From a checkpoint of a small transformer trained on Wikipedia.
Size: width 256, 4 heads of 64, MLP 2048 tanh GELU, 13.9M parameters.
Architecture: LayerNorm before each block, learned positions, tied embeddings.
Each number is 128 + 32 x the weight over its row's rms, rounded and kept within 0 to 255. Layers, rows and columns count from 0. The size above them is the row's rms in percent of the matrix's.

# layer 3 MLP down (transposed), 2048x256, rms 0.144, rows 22-25, columns 0-255
size [111  85 107  86]
[[138 122 106 125  96 140 138 120 143 165 155 178  93 124  70 141  88 116 147 108 126 120 180 128 189 160 186 108  89 147 142 122 192 160 116 137 110 104 132 157 156 130 134  87 131  89 186 145 131  61 110 183 102  82 179 108 133 129 146  75 140  97 138 147 156 155 149 105  55 143 211 149 133 139 123 133 144 118 169 129 109  77 104 156  85 178  79 123 111  66 130 119 122 136 126 142 140 174 107  97 125  94 124 156  94 161 134  93 177 145 152 131 102  72 136 187 162 152  87 150 142 105 134  91 115 150 162  92 205  76 136 117 140 115 100 107 149 160 138 101 154 135  84 147 120 116 187 118 159 119 168 109 145 148 152 166 140 105 182 168  77  97 118  91 178  73 153 158 133 120 113 152 168  91 110 164 130 142  83 105 104 115 115 162 152 118 159 165  86 108  97 209 117  87 139  86 154  62 105 167 148 107 116 146 111 107 114 100 146  91 163 100 115 100 132 160 134 104  81 151 195 126  84 148  73 100 153  55 157 158 160 204 102 116  70  72 128 156 111  94 181 150  98  91  91 143 151 155  99 116 144 160  95 150  95  75]
 [172  93 135 102  42 140 136 139 130 113  91  87  97 133 136 191 155 154  35  79 194 109 143 136 135 113 105  92 133 180 132 200 182 102 103 127 122 152 150 179 159 137 142 131 124  97 117 147 141 129 160 108 178  92 101 128 100  92  88 116 150 185 137 108 126  85 136 150 140 132 127 121 112 123 166  83 127 159 136 134 153 128  71  45 181 114 128  79  94 124 192 116  99 179 108 156 145  83  84 155 200  96 189 131 154 115 118 143 136 129  81 114 116 201  88 161 125 111  94 165 186 143 114 110  93 154  91 147  74 158  92 109 199  96 128 102  92 163 110 105 113  50 144 162  91 129 133 132 149 142 143  96  53 135 148 110 154 119 201 153 127 101 110  97 183 161 112 127 128 126  88 137 136  90 134 125  76 106 102 144  88 124 174  93 134  90 145  75 180 135 106 140 139 110 100 147  92 142 133 134 131 146 219 205 162 101 122 151 111 129 133 117 102 108 158 114 112 105 107  80  93 133 164 124 156 131 127 120 119 105 163 142 137 137 135 170  72 140 159 106 152 111 102 134 171 172 168 169 113 133 169  86 139 114 164 108]
 [146 120 108  77 134 148 100 134 139 108 144 135 114  92 148 185 164 113 140 148 103 113 159  93 129 123  56 160 125  93 120  98  97 109  90 123 166 154 156 167  95 102 113 136 175  63 172 110 100 131 103 119 120 125 134 140  85  89 153  93  81 149 182 166  85 211  76 131 189  94 150 171 129 166 144 171 104 100 157 181  47 127 120  76 152 126 146 155  93 107 135  86 161 179 120  96  67 135 126  65 124 135 219 102 184 118 168 162 167  78 143 110 104 200 120 161 136 128 133  85 140 132  98 140 112 105 100  87 124 120 128  97 143 162  47 124 154 121 151 136 142 122 140  73 181 132 169 160 119 118  93 149 123 135 195 103  98 119 117 118 131 155 138 107  97 119  86 135 130 136  90 132 159  86 188  66 156 119 139 146 106  85 145 117 147 133  62 117 133 168 168 122 157 123  82 137  90  99 131 147 176 122 102  96 144 111 197 154 115  84 142 168 128  58  97 144 151  92 145  98 122  79 149 115 131 127  80  81 143 147 148 182 132 130 140  75 135 211 122 141 179 171 147 134 120 138 122 189 149 148 135 116 154 158 167 127]
 [172 140 130  96  93 134 205 174 180 157 126 110 101 157 177  90 105 145 130 130  99 154 127 134 156 178 125 130 174 214 156 142 187 104  85 104 139 117 150 108 125 139 104 181 120  99 138 145 123 120  85 151 143 144 128 216 197 130 106 144 140  81 124 103  85 140 152 136 123 115 164 100 104 178 160 109  82 128 173 114 140 117 153 154 174 105 137 139 123 104  98 110 100 176 119 103 114 116 128 101 150 121 134 120 179 124 180 130 150 138  68  85 106 121 128 132 115 117 139 168  98 114 107 108 177 150 116  82 122 100 179 122 145 121 108  88 176 137  87 108 189 104 109 128 149 140 130 109 139  79 128 192 114 138 107 106  80 137 152 189 136  73 152 156 110  85 169 121  97 147 166 184 147 103  46 111 104 122 143 147 107 128  96 150  80 160 145 144 146 136 118 146 143 101 146  43  98 107  78  93  97 133 167 139 177  52 127  78 187  88 110 163 159 111 144 156 161 138 124 189  68 106 164 158  79 147 136 167  87 176  70  86  92 113 107  50 141 153 146 105 148  87  99  72 140 112  88  88 139 111 156 133 125 131 122  59]]
# layer 3 MLP up, 2048x256, rms 0.0835, rows 23-26, columns 0-255
size [ 87 107  86  93]
[[116  78 119 107 134  76  95  56 121 139 158 160 126 135 172  99 162 149 140 102 101 127  98 161 138 166 164 109 146 102 175 102 128 191  94 129 176 130 162  97 145  98 154 117 114 144  77 134 112 147 106 100  99 200  90  97 142 127 145 124 127 100 178 133  98 164 124 116 154 133 115 151 160  57 162 155 169 115 132 141 148 118 152 158 141  98 116 191 151 128 116  86 120  98 148 110  85  93 142  85  72 159 114  90 117 115 109 145 138 133 152 121 146 142 128 130  85 138  95 111 121 165 150 142 131 101 152 102 135  59 130 140 160 105 161 187 133 129 166 163  79 140 101  81 128  86 142 103 106 175 119 179 153 127 125  82 118 160  85 120 167 165 101 156 189 121 163  99 130 131 112  99 136 114  97 119 170 129 200  82 119 111 117 120 106 124 162 156 149 112 127  84 109 108 103 125 158 185 169 141 161 114  36 127 101 109 207 109 139 136  69 206 161 134  98 126 120  89 153  77  95  72  33 170 130 104 128 116 117 246 105 160 108  76 120  88 207 131 135 158 161 152 144  91 130 182 117 143  85 146  93 166 106 152 153 152]
 [147 153 104 129 175 129  98 111  83 177 103 157 119  98  97 122  92 141 135 116 141 138 131 198 103 166 120 140 148 114 100 151 122 150 141 146 140 109 126 189 132 148 165 187 148 148 104 101 120 123  98 104 128 127 110 134 126 131 110 184 118  94 165 139 187  52 105 160 123 135 143 135  86 127 157 108 116 118 115 156 160 112 137 118 115 156 125  69 184 156 147 146 141  38 178 104  88 104 128 112 151 187 189 119 107  86 106 104 167 159 113 147 103 130 142 108  90 178  72 174  90 115 162 165 104 168 172 131 187 107 116 162 164 171 146 145  95 172 104  91 110 136 136 165 159  73  89  84 181 139 122 141 161 107  77  91  94 134 107 120 115  70  97 143 109  88 136  87 138  94 182 114 100  39 116 116 171  39 126 119 127 122 137 119 106 117 107 170 155 168  96 132 150  37 134 152 156 106 126 150  54 106 112 168 155 122 124 147 110 183  58 115 130  82 110 141 110  86 144  97 159 140 110  99 115 108 125 166 162 178  93 129 158 138 121 126 128 146 134 174  74 108 159 145 132 117  99 172  53 143 184 123 131  93 175 205]
 [ 96 155 172 133 144 173 106 116 167 149  63 172 119 150 108 125 136  92 124 127 159  75 118 132 115 121 137 114 135 123  93  95 145 154 109 149 116 179 136  95 127 179 143 124 158 137 108 138 104 108 159 106 130  98 101  74 131 126 138 103  75 212 115 123 149 138 105 176 115  82 148 150  97 156  99  54  52 162 104 149 124  84 131  88 130 109 138 124 142 142 105 123 150 159 136 153 128  57 146 125 136 119 193 166  50 160 113 165 128 137 216 161 159 130  79 118  88 145 110 151 138 135 132 159  83  91 131 184  81  84 108 165 118 149  85  96 113 134 185 140  66 110 134 173 141 161 119 142 128 151 158 105 155  93 128  86 132 109 130 122  71 106 109  56 102 135 207 132 182 143 121  90  75  98 129 167 184 132 149 114 129 184 157 125 131 123  87 137 165 116 133 125  69 104 102 186 176  97 168 104  80 174 150 104  85 130 141 175 146 119 161  86 133  76 144 139  59 211 113  67 135 138 158 124 145 154  79 138  79 155 110 174 162 157  95 109 160 129 105 128 194 162 129 114 154 115 109 133 106 142 167 130 147 149 159 183]
 [209 163 117 133 162 111 138  98  93  55 106 143 132  80  92  88 126 158 102 155 199  83 113 167 118 149  97  74 107 140 132 142 166 127 135 148 154 142  90  86 112 160 107  45 117 141  92 130 174 102  85 191 137 173 112  87 169 122  74 120  77 132  54 133 124 144 135 149 119  96 137 135  75 191  64 142 130 171 105 148 132 124  81 114 160  88 112 188 160 146 149 114 181 193  96 110  81 117 107  94  70  91 109 113 163 134 127  79 150 108 101 123 136 121 177 117 158 124 193 128 161 132 124 131 126 188 119 166 136 137  67 159 119  96 124 121 101 141 174 103 118 153 125  97 113 152  81 109 130  61 135  99 167 139  89 192 126 118 115 157 145 123 187 202 133 147  82  82 164  89 111 121 170 127 148  58 184 111 135 162  89  77 132 150 152 103 205 163 159 183 139 174  78 113 174 122 122 149 109  95  80 111 140 137 156 117 119 135 142  78 145  82 147  98 164 159 117 141 131 139 137 136 177 160 141 113 154 143  91 139 150  85 110 101 122 177 147 127 131 136 152 141 111 120 126 156 121  78 121 144  98  91 127  92 154 138]]